{"num_hidden_layers": 12, "hidden_size": 256, "num_attention_heads": 4, "num_key_value_heads": 4, "head_dim": 64, "intermediate_size": 2048, "vocab_size": 8192, "hidden_act": "squared_relu", "norm": "rmsnorm", "norm_place": "pre", "norm_eps": 1e-06, "positions": "rope", "rope_theta": 10000.0, "rope_fraction": 1.0, "qk_norm": true, "attn_scale": 0.17, "bias": "none", "tie_word_embeddings": false, "parallel_block": false, "extras": ["capped logits"], "init": "normal", "init_std_qkv": 0.0323, "init_std_o": 0.0, "init_std_up": 0.0323, "init_std_down": 0.0, "optimizer": "soap_variant", "learning_rate": 0.00457, "beta1": 0.95, "beta2": 0.99, "weight_decay": 0.059, "lr_head": 0.00756, "warmup_steps": 68, "schedule": "wsd", "decay_fraction": 0.796, "decay_shape": "linear", "final_lr_fraction": 0.0, "batch_tokens": [65536, 131072], "max_seq_len": 256, "doc_mask": true, "train_tokens": 460700000, "max_steps": 4802, "dataset": "wikipedia_en"}
Each number is 128 + 24 x the weight over its row's rms, rounded and kept within 0 to 255. Layers, rows and columns count from 0. Numbers have three digits each. The size before them is the row's rms in percent of the matrix's.

# q: layer 6 attention query, 256x256, rms 0.185, rows 67-93, columns 0-255
# k: layer 6 attention key, 256x256, rms 0.184, rows 67-93, columns 0-255
q67 105:102114102171131138126107112150138131098132146133161151115134165119117132141143152110172094152152126147178095151156144120141130124127104141098095082121116111111173128147107173145136133141116109128093115118101126115119151112127135110115130123099153134165153149115134130127126133114126132102120113169166124142128136120180152129112142092140069118155144124080173147165096110121176152124102169151110130138090133102135092140128137116092123171103103147154124095120117130180121138120094084139107139135141190115147125106103094105111133103103126133086142141185132105159128107108085126105106138103126131091157177158123108140159102139121143179136141129140132096084161146120117150156108171127150096148144157162112142120105143103111160092138164097108118173073105177103122155149104102
k67 099:119086161127152100149122112085146154126104153132119146133133159120158171118083124147107097093085117142117084131116138099127164135149104147099156150113120126089160137118106158147085136145127095113115149113108116094137129141167186123106153131158087139129107120125133103139121136105096120102122151163113089126130137127140071100092115175127103089092112129086141106135143174119098148066123137145115087154109126129185148078139122108109150119156160121113118111138141144146135115095118149104140107150152131108127126137130155085186116096131123156116088166123150106114135136108143115117131174155136106108118116161107104143129112107120126103111107120081136153137138136117094141113117128073128153096115122119151163128160132095129133204098101137136105133162116124150085092177154137
q68 127:127128109087153149164169119201142164142116121131104159099139108139133137127168107135124145164134107140115134134131139128088117097114120119147114112118069133126103170089117104133089146150124143082107110082118121116149120141114111134129155143117160153157142109131127145084083114157155088098146118129128141120153139153148083122121165101087141118085131144105095085119105119130167130146147104104119111103116092104121124157101132173124150162150135130122191089130123163134115141168104138122127130134137121130142153109121097161138108177126147112135121150119118141107112061122128114183160146113137123141171103132081151120053140146088133114077106105124126140138082148168102114097101122131096120121138150108187123130119149112131137128140132131120113130094129101144165152090114158
k68 099:116113105118136096117159142162089104130097126108103090176099114110130108123113193142141135094162156138173133131129110085152096104097168103146131125089128127116131142161118139105085160119150167127123098119107112117131111131133057127139136117120144129110131123140126159141125151108125137157146138131171154147122121145135151156146105102059157138084098114183133141104175113109097102163117155173132122139151144111084103162100083074126131109111176100123182163106110109133132089103095132107136116122062137140159114146134169134156153098125147130125114140150130150137110151111129120111122117074120102132083115131112094127150117120153110160115139083112127123119157122151142132119135125167140140090154131144104127127114081173136130113080119130112110126149127080116136124149116120
q69 095:152156160166140112154136081122140099113133080126159132123101137122141114131154086142108093108154079115068120125107111139109130148137116097111108131129150157146152149111123149136132136089116122171145124148157117114123092106117130134063120099160118092130145158112149122098144125116176107110103125150124130138150150116093166126076113120104138118126125129123123191123121099141116125177145142138115144142125133125128111119130082176176139151125116119199110106110128119126073112161115104141102132086139146159090138127141112109144128110178139174137154134100108103142147170102153155102114102128094147046126109114183107115117154153130118149156161140115100130164103122177143126131128128094168126124125116093141128111140149114145125111163115097169154158110081109115104117121135133
k69 086:124133119105126084082117184126118097139130130146088106139128122124117121147064115105107139160106162151176132131172100082091132103095143132118153164104133083137129149141124118157145160141138110119137126124111102139172148118129153128135109102146132096154098118167157109120126132094186155122127120146098125092100111121167116133156147093072098141119124126114143125160172128125123115114132143122161135157143098130137146109122123117106131130078132119107136155116150140143118132088111124085061131152074131111129126149151112150150133114147124118133114112142118150117103150141138148149150178115144121139132102184117107170126126090158153090150127121091120127056135076089123143123153125153113149114123161174153085104143144112170091106133174134136143134115096132162141144130079160
q70 092:138125130136158109124138121139115153078170133121118121166111117156151129108137127104141136092141120112164122186136134106171138156179107121137115119142152181126147146112107139110099131141148128117077129157153156158129159148107121138132132111108130148097167111123147112139092114129085163188132138087208143139123163142121146158127127166127118087121115128139120152120131137151151109142134138117127088140129129151136089167141125172118105108182162138157155105170115128147103101153120103112171133135124155109148159122144134170121112106124094115143115124149118121135084132131125118121150076109131100121129174131164109146154142114121132096120118126145086105174115139083103116095096162126098123127139111163154118130088170152080166152101136101087113117111170160143189094150110134
k70 106:168138152128114124112137142092186125090119101151159124110127160104139118125084097181096118136087121127129122094106106144112115110147098167106139111111110127118167129189134107147113108133112111099137136153170132104137113122150128150102137129149107128117134104142139108114147139179174131155159129120094107106181141105070103117132101102122125110129142140113125142122102151129142122157119100126123173151106187115131167072147107122161146134139121157114126093125110094119137166083158157154163153124118142133152134133133156100125156131136103116085113174083138104161108143057153088140128120146160120135096139127159152156132122134138137138163159103156117125150137134167151150143118103143164158120170158067089152114110138164165128125152137089138085114105104137122112119115124144
q71 096:138126129140162129174116104149111118156113087131132107111130143135122113085104103120148110132097094111162138092152163140087124138106131150135121149191128168156136098125104138090167106198110098131150139087149140160127121146127122111124119136133142106133091152125108138105138159106140139147221105124156080147142100074110144121097128148112138130122134104130103124152150094099134126163122126100136174107109095138128159105146097117141143089140114182114152109186117116115123130141122160128132106114120117125139146125095164112116102107174104146145136157120119148132141144143140141125200132128159133143123128075150137134156168159135135178151148142130130123126151116120157143132110148152145104102136103131092081119098105156129191152146160115146164142087103147144159141124095132
k71 094:131102137144135095131133129114180111118134186159136136154125077137174099141086111126161084120114108123097109137112086136149127166116141185120155131145125113153101164167127105148114156065150113120140116141142164105121147120175141143134123116123128129148162109191135142133125129132146144129099163136120103108137099127102131099128155120114147109150135097174158126080100143167109119105117125096118123130151133095129143103124139121144100113142115126142126128092103125111093132123127163138137140111154103090169100153110142141125127155140157106048119134150090123135135112096143111105105090142099177142121132158130164159134149130131078099116106099123124124192121169135106160145093115113180169137155138104095139114105147150168083163129087135135122132146119123111148090120168118
q72 086:123096146094076157158137140171131147189113131117074144126138106143136115103097070130089119139164101099138158109166145116081096122148114110118158104124094120104135136119126103104091094140103170101105102116137125113152134148137123100115139132137089160103190147104117137117107125153139129108165140121115133109143116141126103142133142112059145103123107139123090141108114138137114116175125073080073095111160092127141113131106159138148113109134166126141133099122111098140093168122124156120145131106131116138141138096123102095110134140116139178150154124087101135103125079130145155093172139133112111134153110131166145101098107138118151109137136121112087138109086126147143108085103143113083136164127124095122080115108101122158134154153146139107125128128130132124149087078104158
k72 086:119136103162146145082109107115107120160092141165133141094113182124123092108182133150139155123110105176138132149094154157140130123122141123139081136134144123122098129103118135128146126137104096085146137152137154154126112135108132099190129122146127127163138092169127149138130106101146145100162114123129123111144125098131120124167142129144111145156089127189098115115165143121152147171147123139138129116141138148139121111099118096133141149134140154126142152152173056073136058135141122184120142158119151135103137156146176113158123138166159112091135131153181102149129119140135109119095125141145099110154127142128119116144145093118112141095120149133151112162115108160139136108128075186148093119096130154091155115149135210133161131114133128139106155140141126129131123163155092
q73 101:143156129112079107128105119121100082133136140130101118141120134138123148144119115123130121159113124145172136144176151098140140147126101137116150171102148097135195143174112153074128116156094104146140132137146111145142168128119082165105174133113118128083148113143131123114131152207171077118122096143097120077175127135110125154098117149121122143134101151167151136123120134110110158115116115110126113112141151155115115124154131113119103128123130128094097122121146107101048152154150130150126122137143144125080106131152160118174167144155123140101139106076108174133141125116133147079106109126135106121084143192159131145143097083145100135124150132122117152125123106128133116120140116104166129098177127146148109087143119143154112112094153121110133130144133141118080126093180133
k73 099:128123155151148147124130129127082167125151121094175143133148161122135087115170174104155158159144125139122126140100133104127099105205129093180092097163079099149123118110123119149126140156146175094123111120107119100066123140142168093126117140116110163133125181126171103122085127074108124147145090132151134160115120139091117120111134112124121148128153127157129165128136167117104143140138100143147112142141119123116075124110107108167141114101136113141122111147103117108158119090122145101147101114148157131135108113161088169097135048115144103177114160144144127117121142149133147131114118120179154118133101114131083092063116153110127142113123116139157120095088165131135095116165127156096119146139150121156103149142129095153162124140124140126138120151126142147138140116124138
q74 096:129065097118133141159136168190125105154113087118090115147100155160115141143142098167148167121112169140148143134130129149099164109131152122090107106117093122153093109158117143136149141150138132093157127098096148133153135104121111077087125122079091138117131119150098078107146110165141171135131121148136124129142128126128094123127171127103134097128137113143141099130137141112148126091170105092093137151128101102148144142174122143139097138144154127102154156157080163145137137093137146116126148167114159136129132154130164199121130140168112105142145112103131128117124084149118146111131109151139078160119129116129098137144117116095119107120096119161128111112134164090172063131109156158145125133120087139106131113155143111136169137154129111106093162128157106131154127128182097
k74 098:151118165138132140135137131085156174170127106162155127106162179077123122124151133179122108139117125143109102142124142128136113132146125137149143127123149152113151113160144131139120158141107096127110130141120158109149110146187162155127091119117099131125149149133146114144103154167134125149141099113146146094115151137087126122112109113112127114168115111080085175098084194154119104140141150143107132124157135118140119110168105152151150127169149135185119119141180098150081115077101112138087129111148109132121186130121106099156176119192147153123105117066139159123139120116128102145114133162132127135151123146129157121100181119162157101102132096132119104181116141127136141128086126082155147149152134108148128113100108150110104125119124128130123127124120180107108092148095145
q75 095:139096154178121124104108153124115121144081140095116152197145134138105138166106150139115131157184101171139103147150173110126091106108118134144151114148132149112117139158089114152104134138156099129117085128163097101086148127115092133122110104136114162085144146137158138095159129128113160125156114145145131120151148139117140105088121098091082181126098119152123176158099158130149140118138190143148143143152152164125137114160150086133113136082105105122090151084117093108072183117141132135074095126133149122134110113193152118107129119120137147076117115134110132132077134148109149108114143119113115106138136132161145140148100138145133110131140154112118114095146110114129093136135154141165139120107142134146100120150137120153124146157158090121150151160113155099088115125117151
k75 092:130150120096117132113140155140106127106167128118144124120148129106094081120121139116092101133139143100122108094142133089143125137126162138121125136068094087132170116076079116101108095144123176173129174113111131122130127138120136147175117120140121087144108118110146150140144114122127076112153137136110175119124135127187111123125132141108141121103129127123161146097131162120099131137090117182105145152105126130123150133130072141129158140128141158099094131130120112157162069116125101121124125177099159149105107116160100128103148123116137187148122131150131128129137145103106133177107171084100113126152153140076106126145121140125131138132095087125105069123163116080131140161107090115090112138181104118126128130138090110154113107151161126118091066102129135159118145140084128
q76 092:101125126104156144133146129135126129105101163143141148104127119110119122132084125147113115129145155159131080118065136128132123160118118128149102153090140139104108090173167132141138133111127172109135144117143118094128145161128134081179162091142127195104139130127100086149156101085124143161095127117132140125164149155162100070132109174138130094101125118109122100113119129187126138094133139143124114134165097145149107149154132148118091101152124133140069150140119115112109136126127163129157122129111142113118091151149152163090160083126112094108133138142141144151146115129093112121111161167096117105155130119115102136084137130105131142099106148115105131178172154131074136106170154114141139120095096124162119125146141101104128121130117132118060131105084142132131153123161065
k76 102:103107176167112139127122099136120135171112082097133113143152134137104136116170146103113135171108111151127147118153138126109111115187150107107133159158120154179143111134115096156130138134148121145122128183117106129110131103096136154176078167141084160165111159112129130132122150147128111121166125144097153130110138147128169141156136118138112146156145107164147171110126142120104108140114131116117163146114111125121129121122165125154109155123165136133117148134176117146124101104152127118153127129148125170149147124104118144127120150079163132129162148089108143114157091117099122123116166136171088214081138133133132123156143111202141123141128108214135143080096115124162113121094137121111111111149134128103110109113116135139105169147144149144153104122149082118107114126096164
q77 095:146159131119157085131119147082106107077152190117105146144129110131076141143134157113107122170112147144074151139099154159118127125105114142087132108128174135086116142130152112118131111114106113195121129132174137097131153139143188119116144093141101116128116130133167095144122149110155110142105131144128140146129127118168117102147094147121142163162116089118140152114156125138130156116114196143152140173132117105169141091150128135128161128095063124131102117114144107151096134120140116114109147115179120123163086097132116100080156138122121105102155071099128144113139127128143147131123139115132131126123135159142107132094096153118089097136135170143119122106145174134130135138147154129149126116128159119103140142155160096144068148165122145104141178185101142152136157110139130
k77 099:123145130099124141137099128143104112134113102105120124127111107079125093114130139074128156093181135107157119135148156134080096142097161158131125114159168140145112113053149131129143101152129108095193148124132112116171129098114111134122125065163133133115112163105104165147145113111129140164072123162143146136148174129140130162141130095135135125131138170135135136175134108113110119134162119137137109095159151148133109144104141110121151142112178089127183115119162162151128117105126106115166134163121108099116095127139129136154101137112134144125114099134125123107132159129142133122126101119111114104137100105113101118145118122159145141127113118109109106113108077134102130137141120143093112128120114169136144099173119119114173134109089135129159174114160110136012152100132154
q78 085:120144097152131079089097103119132103119101112143167118129135089108127148099084102127124132117150145106171132146161110154136135173174119115128094156144104096094142109142115128147135103115143141148116148133134101136126132132116145136151116124140156109142109104142204088155120102155101099126121112144115132088113166127148133168143091133147083123171173106119151126116168140082161150103099144131156126142104154123153131123148145119105128128116113096112109139136104076133151113121113140137109142140118160100107115118109112168166144130075107129080151140187122094160095113090112079128131151084127139134100111129106121125110090110103112196102119154174137132115104133118115103144131133138094094127166119119193124112099174149112100136113155133091097125115118123117089173139132149
k78 114:155130092154130160121147132141119122155139135123153157134131165146104116143115138165150141132138131137099127131146147128118085164132125160162098108144104123157151146051162095147185102134131157124130123129092117140117150095121119117116084103135109091092170157116112158155144131102176117155120112130161155135140125126171138143176159085113108134130120122123134160153108094064144094158073146124144143139132124125126100119100106108108122160116151118088144146088110135148108125085168149119094099112135132132123102136153105101105128147122119101151120099179075135076171120116122150126126133116130092160152127131135165137126113079131135113121100159138096096088151134124144138153158129153172124155096128125138095151141090144132146118127156136137090143068094140132126074115144169
q79 094:120098132080145105153138150153151139097104132076127107074108152132143091130148093158166133142113208137111121110143124126112100119155159110138109131134133147126127084103158121144128098088126124172151123136131121135159138171146148136093099089140144091130096116123105132130114124127141172147086137131146116169134117117130150122159123104133148163165147076174097130155146135125140102094123169137127127137132147131082116128163099161143151131110100138167141193126105144112127089159136121153118143170096121158161096107101059138121098151116168108154157136062120120109145132122127143157163128138157140126091149185155121099107101129151101118083132147132117164144113122122140138123149112129116117136129070121126117085097103120148137104137106140136114139172138157127128153136129127
k79 097:118142117148088151168087091146121093137154123142072113138110105112123111128141145090095135124123121096114160091111144135084110111096130134097106087153161172105150123111112150089161124149139104176114137135148125104145067093146135109105142123133136170080185131144119152146177139128127088114152126092141149112115169094117098094122161138131167138078118146117135148156145114125129113145137112123108125139175143148142151165147124146128110153147165109124153115118138124125157143095133129125153159097125103092151134128093143138125137118152106131143080095107136149146175120155136115136107141150085134134169158114126120134171137166102106172164121137083136131128161150155143133121115121113139155126155189166105131140122145169092134105128116128158125130170155079174141145165101134
q80 100:147111113138152126135115138135120117126095147079131132172182137125096113120143140095143123141135109141177125115122136156139134121127133096095103103140140134159148109130089126124147118109106142125146097141131092126130128130118119105128111125137123142126136160102162201124107141099140157121159116123094118108139080137145176111115099131098184119133113143127123113119123102139172142092132177108123080169144134145088083154127097093141123149089155132125145093083151129153124166111152139117158122203139123089134116119131116100127165142117113107104128143184107139103138154134119158123162122102118147144136118135091110164145146163112116133156109140150125129132127094161096153138195088115132127141124148088167152147130131105134107164131103070123108068133129204139088109105157140
k80 099:100142103174116138099150115137128135110132132144142171138103114103161106122132119146151093130139097109101089125171129138082099130130148130117151120162151101116113157128116126157109118157140115148126147140145135121160113077159150115157180140134140099139159117130117097163131139137153077113155120138146158163146104102137144131141128113092102135134128149125142169153125162104149096122156130146118147103102112122131193097121134128194146123141125099122116118129106167115137111152137111150151074061161165128116130112122083140122101130158155107141134099145133130099145118109161120100101140140157038151111130146122143139093082116112108114091143099136150133126138162086152138163104133111159124110099111160134095112080106144124100138155159098148159143094138074104131167151095148
q81 082:124148162131093102135143127129157080142114100138150126134133149097127110193142109142092114148140126109130153173133048094071133138106163114124182140140130143132162109127162114114096145142135114132136125143150114145101122135128132125083177115127140089078172105115143143116132092090153132135118123141084118112134118152120127136140108144071113151131122127113133128137107112119146124116097121145129147144142147097137155093112133145115128101110120118155125141183130079109141114200118098152082122104141194104174161085157141129152158116172151113158138153126106096133146155097119147113141111162136153084153108163131140157113120123126140087146154134133104122159128092108131111150143098101158098104147126125165120107120112169164130123132154167158105115157143160168111114126105139
k81 093:119103167104098157106123134071136118153106124122112127132094124198175138123079127083142151134146169149111141128118143123096116165131138114111097158109106145130104139066167078144120140154125120132123111104147138115120089096152137143119107116130066091099139120114129124111127149145110128148093059142161100117103141130155141181121124104131146091141105141129118170109103120111116160126148116110146119148141109147129108097135101148074123142140114093151135105108076144121172170129133137145106145119117122146106126140098108153148152188121105146194116131084155112094111103141121129105123135134152144141113170071167111121115147110128142151153127119134108136132148166157106102101115128133115167117146123145075109190116166114135146120128153134118158128094109121094129139131154124
q82 085:108136189133154143169083106121113142107137159106134138129128087093115112114121146139140137111101111126137173143134118133142122152161092125116131133191113114134188184109121133119152106140062130124099135111135120164096154137128168143118134168175099147150139106128089115099108136104094166121107139160124130147113103134130162138141134107142119111142179154173131090144121121127152093132145137100108164153149140113151113128121181121177130091115104120132112136108168156132107132140139087128135119119110146135120130123121146142137132139105160085114149166162153166111164101118142188124079141127129128117126196154109087089154104113097122093130161147129105135141122122146133127132154127148143117126098071159102093076095150136145165133157093122131130134114130116156104081117132110
k82 098:143137114107114152118137171100123114151108138117153148149111178140118087107142086112148073160134109156123145104105096150084161113132149104140155121183125080159099154143126128106101130154122125145096174139137149169160130153128147102117118097124146098117129140137164158185123116152173119089117152079152157159076119147167127131113108133119136093132106107106120158121145189099136101146126125116130134130128159150123122167136074166166094138133165110092131121159125093131137150127109129117111134106144128145113137132129102122168081124158090180115178101138125084096096121134149098125137100146136099122108119134152133129109134090123112169151123108142108102132111115148156089143141140160127126097113131126128191166090117124122118162140146124151159141136137136100183144129137157
q83 091:114171128140136119132135111113071143084139163159102131053130096105118129145170113113109105120131153150102081173105137109161093112111112091104111112082114169144134124106107127121128098139132118107112094147088090129125105157140119113082097115120145107152143099133143098132100160167118129095135118149120145123088087108113135111108128131117124166116079126169129145140134120174155136163115140151148089138096182126149175076128090154110106160132132075156141088107127144159149143145124107148114134136131135148103127134117115132136115163175111137126080123071153141124102116116135130127168107084160107171151144103145191143122140121120112142157126139111132064099122169156145099129096130161110140124117105119149138124122074128123132133134143131126131124129157128103091134136134125
k83 099:122148131119097131125134106120136108153113109099093117091115147152123124130121156158185166139152081091174123102159130145105127145132138152115153125148157134147141127101192108127128118128118175137160142129139121126164131080135150156140151103076108129132129142113126152148122134148121094176133170127120088151128151123138100156156117118159121106133120177077119129154124102101111142122103149131132147099129125127135102147115137120115101147102119127114128140160083116186111118135118121145115155108169129152141092128160118117121124131146094158201129115171089098111159124122110150138162155156090140117109086153142104121121127133143131096092118141134140136166117111109158095129142151140148193155115139123105097140119151105172089096124102081133133149101145059157124087074084116
q84 095:100114144124128130099135110112147170166115144130124105138124125133141121098121158103103153112191169121116111159137130136147123075127129132148154131132185130126110150120156128101119144071079135117116148159145133089105167141138153164131161114133129143117182114136102145162163162118124110126063125103086140132111145116110133139163128131110115100138150094152167118148092123155127121139087149127118111135113147087169144147134109083126100109104138109153149098152149117147186164150146129126179094140118117106121119145147125092126125111098104107146117128121085139129133164142125164122113135124106082171139140100111121119077098135118150060141129115118135096126173111121101126114138149114117166117118132117150181173160128096133157159145117131144126123138142108069140123059109170
k84 100:131205146093192091127098106082098088117163165105110108112156132131137141131120151146135117151089088148125125114134104156124184170153128140121129105140126092125184129153090144142111086181117094118150126119125139157145128122132132138112103156126130135136146147079114129148143152114142173105188116149117121153122113144121158130080092143147151113099120130123078114122150122142129157135140106098193134108101119120160136126108157139106142145108114104146095117142115103122114094109137129134148135155160181118114160118125149115138119105123150157111139122153139131130128133088149106089138143104123147130125122156150115096119132136117120144120101136166160154167130098135157145108116123157106107134151110106067138133122186142159064136136119088110136155136130125135109078150089078
q85 094:097137110133095133110178123141128143128114115128112140151126141109127167127104126128105114156148121158181122154169115167086170098094118119137190123098088134101156125126115174129154157126142156111119135141076076115083135106132110107121118131106106087134152118090127156110130150137121179133138137129145153181139096135107119149118124149108103120122130126165145160114148084125173144117114105150132116118119113090151117180069157092132127166163134162145150113121126117134137119065183118127104120144130103094121090150140140131156108147093089161126146115144094097165119138121137158107176135141097122120107095133144164130145097116110118106138116154116104124109145113120125118114172157140123106108158138084133102166124112107153115101161139164112158089109136100119157112153082162
k85 099:168155113101105054148117094120125149106148092160126139076122123093112109146096150133154114086131149116147112133136163113154130140107125177102077133136122140130135110136116095139119073143095153098069141129148154145099097153134097119148150158159129145119141150175145132146126097164141093096103123157128119081067114132120130130115135102173134154138151128141113145085129165129083104115129118155096132142123112165129136142122146150097161118130102130074098168161113134135127167167099124150098114096084121183121086134135104118133143109119148092091155114148129197108148096125126121139136116143108146138127104124108112132124107087129149096166094148168142103095115143117120123146148118179084132155121079140114139091140107148112135135107147133142130118116113132129108120125123133
q86 093:143136140102124106139152152137141118077141109135110137175101129196168162138116084142110104132088123150115154127138098152144135115145106149168185106146093128140102137130115171124167133146081068115099093099118119146150115124116110130118117117130108140093108098116130126158095155114137116142187119143137152107148133149124134124123134148164148089116123099096120109147128156119108133111128138080132161104158137161108145097120165106159149100160127133123178076110129148118111103105135114139098107110131133101156124140093180143140102100182128166165058108130100143131106123137119137135161118137115163124105118128138149168110147091170119144105163115091126113146128148128140140155111119097165128113188107145096111116145179143130173150151165144096106118144113133117128111144136099
k86 093:149114133124134117128149131120113143143135100142141110084149125101132078176148133159137130139162147089111131142101128093176094078127103118160174145102135140105139128134138107105079170109123153150112130096143145140158112111114164157101131145146133111147178106157140115104122145152134112150106115146158136136093109172119113139110138127105166117137125134148140124122154130154104136201149084117101135130151133121098106200105103159094137161130083126140094130163123107142142176135139134149134157131123111088090141129145123174120133171091112110079095133145136139126130134124128122155084119100099120112125153106092106136128137118118137159152127128155119124205130149159125086111097141124113107132087094152141125117114102108113079149084055084132124117155124112094140136118128132
q87 090:192095150175124145120132165134154078129158129142142131139152153148137072111188089158094131108118152150130152123163147105155169107172110141133097130141148128129124145092121150141109122089112137097102126116104136129138109152128154106081150108103131140134131127149126123098143137152135151161134120116151134119134146136138154090092144097154116155106174159100121123116129140127106106123119159139135173156188122127081116127127150118144102096134081147147112156096094188127115134152111134132145140098107126120121170152151118117128083135147142144094108128114124130137084079159127103155117141133112110143096150127070176169164151126125145138143147123125142160116094137134152153145136120126116174118163165097112070108146140167145127096118101119125108187116098159131102136107161133
k87 093:122077167115154130174144123090140145108109151088115138122133184130112169119115151117172155167121142125083097156083080157132098085104142119135162150102112141127102138123154113158128126112163121145123132151132152122113133109151069140098069132156166126141152127119134112137091118124136095106173125145122116127168099139141114153143158144114128130137054122142123133152131160154126170159118151096118102170122130116136156134156135136124142139098122120125144152120113112125145107124128126153128102158136121122177120127125145111128161160127127145213158092099139128147127174112103139116139152082102150121125113121146114100125154095162156121132130152143127148177164083116160151101105114127132085125092122150113152120133087096113134162130150159137109078091177096120155130117119134
q88 087:098110149161108135126123107130128147104117148166205138111144131109127116120115111157145159135080103179145111128127129119092095110109127098105120129120104142114118095170142117146119145122092110151192093158106130129163120134105158152144109047128145095127156113106118158130125148146112139145127137138177143096118117113107092131128137081116105114145097120052133161147130095131123145136143133140138126101086163173115129137134181130171110173114111102162127167069135135184139136160117107137076090133109151134121130128090102132139088162136073115135111110128167128128173118107123120151112115105141148156126093103146141153150107109121101131123090151122106122107144117123157092115153123136107127115140142125111117134077108118131090090140167135119153113111141147116131127146115090
k88 096:100123121133156105117174154138121148098178122159113089100120128149139113136113141119085121115181155106106147130128134167100132137151134145121122141119123139148197138137123116070151045156129136160150154123104061143098110098179128085161147160157123082134071124111159107140110093108170134175120135128131121182124149123132135138172145122082124152167125142144113136117134131118125159122153119176148162136116156087111159123119119105103115104115149150091125128156134152092136110097115160165129106117162105116161104116143128140169127122151128117131077109148106137141172107111130151133165145135107162112117138110121137113153092143140153159094125133167131108109128162101150113139082124119147159140136137118136109099136120106141121150110145095156082143105100122151098124120137117
q89 077:117153065169119147118184114109134144131145073108046161084154147124133142113100149123110116106181175080134125106121209126130108116153113181106140136156093150126154135186146136129135120148121182110160121107120113124112147140089141117107101120166121153155139126131114113117141154092148131126109119112164110108112086116091111130137142158070097136089096131100160116139127126104161167130153111131152109078090157134153145125097123155108110140136148128156131134127154134130112105157159131130146109102134139152127105111096112064127154129111126098111128119132115109108127141140141116148102144136110142134139118080130125156142110151148082122092098114099138124146085138144155101121104110114106150118124159120131162114108098152106161134131158080103138127122157116118135109135159119
k89 093:128125110146104092152131143134109150128125106161168130123159128082124121125160129172138147131135103175162149145119106163130124151164137144108116108083146130148175182141151142116157130098156123151054145171111146123173150127135087172134129145092142133084125137142140105118120095127137170146168101130145127122115118158159137103139152096118165100123120147174083128140115106156094087098100145133108134155099130144125060074125097103108146145127168146103144099070128107109144129115107157113090110137128152122131119149160138157117131132096116155110151107131120082124165114133074122127139138138142114102118119114116168126116135134152214129137132138140141114142122103103116117141139131123102078089130068129158103147105101106115137135136129113129147105169113156120118152114118118
q90 091:162112096136140119103164158084123126133124136127042141125094095141187107104099091177113109087079133124134136164131129139127132069124145104127144132139146132115130108054132199091098133116143107162114113131094123112126109138109121152112109088152109120186135114134124128127119151122149140123138160127160126153133084125132087135093095127104151138181135100131128141103161069142131141175131102161116108144071147116128140124131093112125114107141130107132177119104168111158093142123096087114126137108131130135130137142150142134138135115155131120161125116125094128086154153123144171135115127144146120133127123146137084106129164113152111106136173121101111114148138135124122134143131120169145125122130107147128123129142125146136138125120093077193169113172124083121098140158157123
k90 091:100148147140116098130156092204142139091163131155136107139094093109157117124112089122188141160130167127129138107109122108105126155128142103149162153113128121119133166135125095115150094126096144088136118144144143114142152130140145153140154162131092114110137109132090135114116114129083126155117131112163132125127120095073115115105111150159119101114123134145099131115135144125142118151124126117125163169193135102147174171096130129109128171153102132091124129165084102121148146176149114148105113128109117146147134147141149147120096158146135138106055110130149137132067131121148128123161086092133130134096101099136159138132164133150091169120127119104108153144134111163154111096123176104159125130146089133147094116129125168097161122184158147115115179122174112107150109126116131
q91 104:125105154106129109139136145099131128142142123122131125160134158151134113096173078116118119145143124137117160149113160140064145148140126129173176141126137125138139124065189128116141135113111130132168131159179151122104108151131101131135135148081116114098143117146135110121125138179098152103120169114127140120110092112083171135123126109162161141145116144139111167142135126143120133173147108114076114135109098134101147116095173118120129114103088088144118097158130142111113149122156115138108157094127105187090115124167109134143148119118138116149147102070110117132116144134154177125166107162079150148115105123196101110159170101133103098145165167123149150130092107120133144101156135134165142080132150150134137104121068111136135155152134119150128103156158138115110158150131128
k91 101:095144112147115168126148127119129098123089140105127146146150133127115104152128139139124136139140143079178123139170137073126099142151140092104089138118186136114161163119124150070112128128135164128112145134112155116125096149100120117120147120098158155081159115100149152107101154137112096144118137148099171134113160155102108138141125105086100128131151128133154133142152069116151129168113110128196135146185149130166116123152093127171138126178139119133168157138169109122130143166091144150139117192141155116149144117110129124145144156128154119119126143110117157158150134101132155129108088117138159152152149106147127114084114148145108120134129143133107102136128153135172141168082116123115143099105097123143148145135092177127165159096129148142113129105109122088110108132204119
q92 084:161150174131134136125154115121076115106105155161121132102124101147155157117102084137148137098130127099094114156133114101189073131103126157187108171102126135166104127148122112150129164152098165098138121123113107153120111152123130132180162111102103088103121139124129150162114151112121096176145135137098140110134113147139103119113135133145158133119152125118131070090138135101119097094150092110108140124159087117157159168095127104121099122149160132088140119133130149117156120089129176154109083128144140135147138163114118124124138136111104134137129155151134135125109089120086095182145092135152176138140117117134115081125094118138100131132096114146127117121111157148141126116157133135133128152140101158098158129147181125082183081127133159110149097114156140149163102163111150
k92 094:137129105153141116147114159106140182163159148114127099113095139120099138148144156141170142130145113158146147145123100124119134122169148120101148121147084116118115126140087120103143115103144114125130137104138137107103136148123089162121097144165146127167131151167109111122066111160147135098113145128149115157117152196100126108101119139121073143124126093097130137108136120157125151152078129155132172134096125084116075129110132118135144129156150163140131140125140154106136152177108086099111139123085111115102115127115155145092127154140133102108108147115070110091132150101170145152119145149115108125114113101107141177138147112117130162139126125149124119134132153132101133119096124112154149164084150112136179130116096177168100200106109119126113142160085080089083115153146113
q93 092:136127088106147132149129126173133155164158098124124153123101161121121094115106136146081118128127161175127111104121147113108112127125127151102101124184122141110140151105113134125160124139091149078119142133105162169174127110137140105123109122121137147164122139128127137120116121145107175133116136144132108167101087168097152141130136100107129136128125082139107130119151142167070102170108095158114132130092133141155114129109135195155117124142107191156149115151149176131161148115112183100146121080104183156112134142131119143091102095163121106163138125124158147119144117114080142069134127104119076146149138116135146115140134157107137133124132133140105123127110163095158116098114135138119126108103104147117095085139114120087164101142100148157120104103172140122183114119159171
k93 095:094141148163124163156102157089133108069131126092156110077144122105153162105162124118143168142111143138154150151131129178147175136134104163111153109100111134133108127137150120161097092144155071085130109097133123106112173135115140145118134101143068134178130107129185135093155130142151120175116118093105125121099155146170138140133129136147121115111107172170125108165139118106119159117120150121144133125139098130106104125148142098133127145135151097129108129055088113132056124118099082105101133182094102135146120139132065074123108117089119131131144123135155123130145118135137147141125120123149114135090141126129148173133125125135150131153119135142148167133111123135158136107108111159115111132145142129119157144111150114147134130128149095084113179126097134111084157102107114